config.toml
hidden_size = 576
vocab_size = 32768
positions = "rope"
tie_word_embeddings = false
parallel_block = false
learning_rate = 0.00262
max_grad_norm = 1.0
warmup_steps = 200
schedule = "wsd"
decay_fraction = 0.57
final_lr_fraction = 0.0
batch_tokens = 131072
max_steps = 3357
dataset = "wikipedia_en"
Each number is 500 + 50 x the weight over the matrix's rms, rounded and kept within 0 to 999. Layers, rows and columns count from 0. Numbers have three digits each.

# layer 7 attention output (transposed), 896x576, rms 0.0852, rows 54-63, columns 288-383
522502440469502465559585539496450458442492472470517466418401527523473529493447472520446509521493485535543430499541562521527526567526454524508523459399507436535483484543461515391533491453539509486524482534499525465443462573484442561406461495521600579488519411493447610569474501497570446517
530599380452450544452443575482574553426537512417538570554473528501506463574475514501562513439472437464531520439540479492448564533459506466481540482544534431514549490428596558526481524487530580523522581543452475503493402403491547468498504518601544537458505439515413560464547456447530466525
462501516433566371430529483500521527561448515477575439480495494394431576521479453537517478474561488534490443556467384447463533580591464522420508511443379439479495448516503488513507505495502538551530438545473419549537465489440456501552569463525488451525562493526560533588558436625510402558
543428437515451532463458530533465487507566578429556525508481508534556493492541530445467554566501459483571515483478534571583510527551552472396515471428576535455498490500571530526525553596481481519477499511453547447526575542536460545503479477450519467398561476477540434477542513521567521501
458582525405476458426544511513466476583515485472629561534533523555529448415532483530452547471562378486508500476475482446536420413486593479506469484442414496552519443513586512433512480539480536466396463501517472537523509457456515515483431470528502457573559467514539621566556506514457531509
552565507580571556448534556410553489476565404437505514550510480454609542513430492575515502579466551425560445579555522367488545554513455454462453530582489503457467467535512519542524481493490450440562426583471514498520480560577536503441537486457478480565483543564409446518550483480520495477
525476553532433460461505461501486471512526565458510390435424492494474538486486512480480495530517445530549492532509499632534462560554542509541471557424444524545467489493362536529463395497535417504537533506493459527484479436434574518479557518497490481514523495569485498469516549554547467451
565521563540549482519565523509545550454521520447485515527482501564406466508443447515509537572440482525531536590519442619569500485428568475534502517548598458505336541422472494495388457541538523461533564586345425572520539493464511477511469499503402544553439493437542553445553465466483472549
436542469529490499523470508434426488532502520450524509550504536534546488507544493462532439526564490552440459496543490462523507609470470446451562536528478521417449528548500420458542489479429497468479460419512470460579445553481505404459390448489533552414516506435438482551450503428452477542
399505536458499503531493478491474427495451562499431530411600568481538437552454450493522466568563507463503497479490383459516500503550534501534561597469519470482565523454567535485493499514537520533543519493475499510560484519425535496473528517602524382475493453502527530411545502497529456460
# layer 7 attention value, 896x576, rms 0.0957, rows 55-63, columns 288-383
461459531538609470672473519466534469487470442412478443484505509480486470498526537582489461487584542495532430464458432494451449488460460411464456531529538521470449407470450533472486457527498561478488629532451462523500433566565430564508447526561544484553504539437517546473500496617465463482
496581482582504535534595556494522536458508621655626474443515541434341527474596405522566537583504538540386466514540513499462517544526416551549465593438435413494515465528480500570558499546523312641470418587629465559498530486566496406518504524553468407547476446547552511403571507518606437436
474465426602528558612563543486482491477568563472459506509493497447517558554506512548578459445556461481452466573518621587543530545493476563453545547449534513447428534479570588461519576471564425575429485480474545509533494516580451476525452390516533501510539481470528413434457458575461497528
452446458441445501546479542421480502490517506549452543496505497491574473471497531492496560426543492486485433569458630509413552520520443531521496498497514524572472460478619473546555487481484502447566477529511461444539538441401529482482450481491512540516492426491504621400513460463504486535
502473502537594550505479580511448457370516441418488482394499489558512503507518484402473453447431566443466501491535488496521483514507522475491428550499532617481528571548454541499487568520445500528570499489483563563537465482515513473503421379468468623481474454576462551497545477471626499488
455509518521482374506446536454358549613530454515563420507466491543410435606581440513569464516527513578430432600580516534593516504488492468440482532505583481463454450522455553508481458533456500349550411458572459389527504463437577520531369491468617497353438422396468565532386466473510449464
579532457529515466476466429514444529418462359413504468401421442465415517483486442468405489525364562573472511444473490533492467571541447502438545530485520484430463471479474561445429511436492530465422421491455502520590563523532478504503558535380510459474475518461489482661403466468552424474
524566463534467531530578372461517469551479487555551538374532547489558521489507571562526493468498447561513590586525431459395582576508492497494498506427513593495492524521532519563550452527601562458522527547513517495572475508526518492430522571383558427489394537506590520449465492511380508505
463564509448494451402476506450521461541462471513433621389487515579540493500483518402443519526516526515530534463385463569500508468438450536457510468568469435555482530528534411517403490455527603434511483471521559533573545497447557541545473510496512398495501480505428510499543570460493483535
# layer 7 attention query, 896x576, rms 0.068, rows 64-88, columns 288-383
490468434451499537491450468517481477491489479428497513495542489467454449471438490505481499515444540537484472468476455469493523476491517498407459437486521508519485510540561556568574505507507465461486470521538486539592516497542471493496454487595491512491537494525448532548575496462498466519
530515490479573514545485477462504465535486549511525494458466444486520505550465511506491495480506489509499464505437524492510591452540467585443450524517491512524517444563460507548507487480559479457532557464444508503498484502450488505477543520477450552511533485484540462494490555442559478557
522530468535490530508520500448459548516548494475471510535503571426445536459502417528414448483498520478493514514439495633561524503579468539454524545505460550525452460482474501503491488448499482496521469563503525439514548500528565501452529556459493520538427522516458492480529464434452496542
479600512444480452486498538505490553499488534446445515497459489513504517505473472541571484546506472448480524548475434444549523502509491497556577526476473491576483459523478502547445510442495546521503491478503510488540501492525506483484542524473548461480473533495547562472470509544455514522
485487466494519496560515549560503426528453525421474468485376590538493555458482479440491487504483488471504548497614560488520420552486499501554531471502453496460528513550458539523511507512443456527486473506521538506536512445523444522531486459473472473447481520469480437627439451457482467501
530574535434545445517484511543487472439483576546503544434478484508561447507450542550489528537491475485553495516535506499499508467454472441492473529460502529474527516492414482525489554556599496494522503482507422568488513450517441531443519475502503431480443437488523488537476534528538486482
489505427451474573567481514452461527551502465496488541565503485493508572486452501575494541458590545484449481494565582556533532502531508488573537436507402518438468437487478527526492482543404451469534433501485522393533530513474590499517448428454443536480513588513475531531523476499471490436
420472498449519433409445514581524552511531456514493479511492502427445483531499498512502537515512461517469478526542533511504514504496478573550484542436468525488510534424525534509530528520490537509411536521484509555539500493520494534510515537519518517481483472474488535536522549466487474537
512510472569477531518462487444505482455566501478510503543501493469459512543489475557469517537456503533462497477500502563506527584518489551499515514536420469443452498530536518471451503464461464541559481537514507543476491623529559531505519493498462532542524494538512488431518429451485426560
554553505558452438509523441489469512548568449505472492469466416486521508461515519538534434473536504601470479501544546548587478501527511494568593524482502612483488421496545451538451545456437503488494520523492499485548457494521522509457485492559518453514494471531493531504501498506470499514
526510517482494504424464527481509461522476540455533476457473433479478474561588518418502531485509468573572522497513534458481445482541499496541454481525528465556470565559496457504537445474518472492400509478502523565536514462469465513513499515509479487483476451471529461511439482481601476571
540571532543542505507523508549494512529564461456458467515488438530489462459461570476484564547467406475574533504415470504485428501529501483515494558518529457506477570466490492477498359480507435491489487518483453567442496537519501485484488498472565453530415496470560514524538553454564529479
497465457495472528579489522515476443529564480536548411507551476442523521483477594500559440511473552449495443465599515555529490570563515465512582467535460574577503462516442510446521523518512544583541477494458521474482498480563496501543499519521476452518498510516514466483457442441431569492
529432441501459387462417507466490501517515512482455438460513470512489411584472504501536417564500523443474469540537485520446488456521518423514431475497432504466519542509453522509530474533510537518487550496481494468546438492498466508433491526499514498497488494497503516512512534506509504442
499503456484497498447515513496552403523530452525528477454520528506471474523504512531501520470538533507517520580502495469489524538471451517533474506478480534502485491544536505456439532527484545510473552529520479529523484556451489526456478438447546528402565575508515534444462529479528481518
511495414431499510498426496500447484532499582573480466466499515503565485546614487542435489503507529504507475520445511424496581483507487476454377493498484427574487482454493460514556470536530540455475560489492497520507535433458441514603488495568454430506526476488520621509474476419593509560
486497492446480453555487500493477518471473468543476508504514512565492460459524476535466423495510475445469536563547497525466512486531548460516462477517471476562488565599463495573573523489523536468487476539421517528503575463473486603517472487496471466438517518478452486555532524496511422527
442451463520439459354469456471525565531525509398444473490583482483518476562537534439546428545507426541459448458516446464514417523479559485489461525518536432495500456446490514591506507518537501391454545528492466551500528496528448538560520449531533459492529493479498517436511442520528468504
476562567440538467499542497478539596526517474426509501510476492506526551452489517507519471526504422546481543502521547526542552559580582513516498544514513512523517521463521558427458448468489522497505438582455523477517417509545550471509481515544580546529520471511466427461532521527518438501
484540467504501463553569445568510506591536505466463557445432473514446408501569457464519442465547583480514564521454533469584479457525454435469470552401490501477511465489499449556494531488529490522446467497532502525509578508537475501508443388535515439535525418493419544387558494496485494555
465512457555560428443466500437523468474485468540546512532481457432465549549455531513516475429525485462489503457519489504524499486554497529482494511566477448515485530471438424491505401525429499546446509520538478476476503471474478493541437548509531519470589524491549456487550481500408499435
512551463494520575502543512441516473527430513526480599605464476497492495488475474572525478482531492518580519448519530486557421478425554570511593518471481502483462436459495545474520471557511516569403409484526448455517506427559460440489545459493594552525482426593454512432520557452462415571
442453450490459522491461366452518526481483539488524552533553532473453453480482463481535418492553488489441461454511497479559452392564521486504413450549524514444536534517506513494436493471531462506491505553559515480466495502483576434422492463449561478566516491387482484468528493484532592559
549463512531547443425487552573419499530514524489582452402471508572474511532494448469415454514454523478423528515458541526504514520461421488532475522543563514487496539560485480496477454562495504464512510474449461483454498501486469538438415596425467538476478467453531519511466564576489501510
481511495456496452449482482425518509426529524526496487469458528458514534555491538528519440465502493609524456496498518550424403596508520470475491473538427457479455516557499472527542463572429499485554506483537470434509500475469526521480486527452463514494554528475448542522517533479445433474
# layer 7 attention key, 896x576, rms 0.0701, rows 64-87, columns 288-383
453488562448461519508477572556586518480509515499478522521460490490533478471534523504468493527465493510501447524462497510515455462496485554484481503452531442535496468555426492486453500497516509482474510493530527476493490520560507548525486513469448474483495452505477548457408485487515576503
447492478471526560478513464576459497506575489499546517492527498529524522489510523534532475565495536492518507461502517509437570473501502506613526518480504463499534504489538547459469470491449545557445434494512448432458514497454530496513458447492519488518482585527561394482496555524489493476
525503500487514509537543442386496455537512441499516515512465505460499491505527539481462475517470534483494516524487498478516545487495536493524502472467521499441502514478526457549487537490539481544579520529493504497437508448476476535520465526572506520459596499462515507429484576546497475490
536416496507495510504536506528486481462482540550533503430525483524428450482518466531561518494444509485446429499493523522477462576530498516456463515445480509515544499499565441486441517501478513545467475478527545431516492511504457530453426502480499522523502494554498490506459502497524473544
504466485470479448485450545458456551637538443483443478468485483564501446508505487492477533482497453514437606415564557421470523521464513469497406556496482409550498459492491516510458501545519502411614546440564526416515520524463485489467546554422492508493447487492490556516437515478532552503
497522531463525482478521537492522489524544512461429471522529467576507595578468496523532482487476474513518525581527510520524476503529502446520531481526490503439531490515482508512470568482480528495497517486484439534585426517539542475462474418555507489561487548520472551478467493534452544500
505489496481512454542445563502497497478516527457411491441499530501526518427519498482523501469441514502498482553509519494511489516515580488483513493469497488480513509471502528556490452481485540522542634507485496481543512491536490516508514485503466482479497526509511525518455523536496528554
489487478481474488481526430487515523482532520511514420482566498501482485541527538486530545481440494508503497485507526528482429490480532452484433532481520437560544394497513486573468462503504528446513515465522516505478464512433590550460477547519547515546554550471461527435506466508500476535
479463537444512510480541469517489521483500515512496504476561513439499516552539483497477441543533508440554426504460540495537526462488522495584525475494567558451451454468539493508520498536498514535464550467524460503427448508545441483416428501518512510494548525473564577580530541541461499463
534459473519509426468548539549527500511501533481419542503539542532478452525539495505432516509492478403499536517448552487520454394482503548485454462475488452497529519470510448479466473462516546518475481473585484485477569465527455465475461479493523537538571496494480460478545515520571555447
440492451589493460472506571523474471445540482538545482499538478544505467500553523567501522521544507521451471408434478467425521422471435531483473536471505468413541505511457516463472435557498462423459501453516484473536486521536520523498443476519541530595476513451460513507498538412544571529
531589535477568545480373498590601537521481460434458478480516469569560586519441514536463500526485510542478508530511521526505539526532583499548544440460501541509407439526466531492498471515471541506518531433428542457516509506471537545552533464503500459480487547583470518489505505544439540544
493490574483477547480509475538542578564495457480537450483497485503505510489476498509475526527511505558488537548478588551533551483475525535492454475526463530530494572508480537506519554515523530505478543543568476538550526517497519512553486501477574488450565461537427465510568477471566434508
467416507542493495489492526530496522468456498526579486415466502544486354483605523442482491537437481433498527487418440468504506497465414535444566538472487549473514535471544526498488491575540459493498541561523513570413536535506548548495474512425599523486527492441446474506574541489543505575
438464493540487379569493550459511537441442519523508531535476477463443469581487475507549424468471577551464534477461598470467456408456451451478478552514542515436574537484487477560484479486511461534465501565470486556485505483497479547520556504457411569545483515491454524462546543470588511515
500494428451497567496556502419497452516503436560464531423520507525538485536573476478508429530486509478459518542458521542578481492520525467495556507512494547444562496473465465423563575444529437504465597453521555524576524508466504507446551513520448525482546485494521460523520522509561521524
446481440567462467402528448474516522522428538533517507452512428498503489590544521487526517485451482556430520544487546519606516456477463575458497566563585513510561502481489525500485504524496458447574592461507484665401438545503453536462485536433585554508491524522438559440531510493571580513
485516470533512488433453504452467444552532446458550521503460459531526541484474534493459550568449555486442500483409445509462529510438515508490539445529480526483462467478528549438552454462512503540426556522514456470541522458567497468501566495477534490507447494496485414487481515533595511501
598505496514481467537499541516444543493458504468523468528511549544540315481458494494567540528478499549512483435495498454508472534422401425471448500451507510462567507471495506561519523480502501512459552451532519439407525490494516483485532557547524573469437495489530482437471439450510474465
419502513550481428493524489543467459481457490470488585504468559467463415601586532532528429498500551515521516490464473486487556475516459596500445601525556454461520453446457521530522499535514488403527583520439476497389495446459573522484408586619555483479586524456532436522507545448500456490
558451541402509496505522490448479503484561453486451506564534450540533655577526520476524512566489469512539525523503467578582515545565550421564565473431464509502416493528490435519479497493543529521564498545463541455495486536481541480482522534500482542503493468552552492550471489510475383399
478500506463459512489527460477516567468499488486533506470538558498562483480502549496446554553513472552461445545536474471518524519494510555469542548458513420524517538522501444403502462505434535502414480483527471573559506544478465474510435525446477473520463476534476566476578511491468518568
509555507567529509453614508482450534517475534451527476542573578484465550554544562411513462499460507481472506424420511501537518482495452589427448561476479456543424496507460521501489444554531479478437489500533474492465562561489437550474408592508565530531432484443570490503478516418509542529
472505505450550449527459540522523553460497522560483470469511524411563504525466470567489413475605547509534524564528541546584511465500581476508514521590520436407498583401472536536491593522471544488502509472475554571543458577574449494533481497444449491513562503499471554474474478555442583487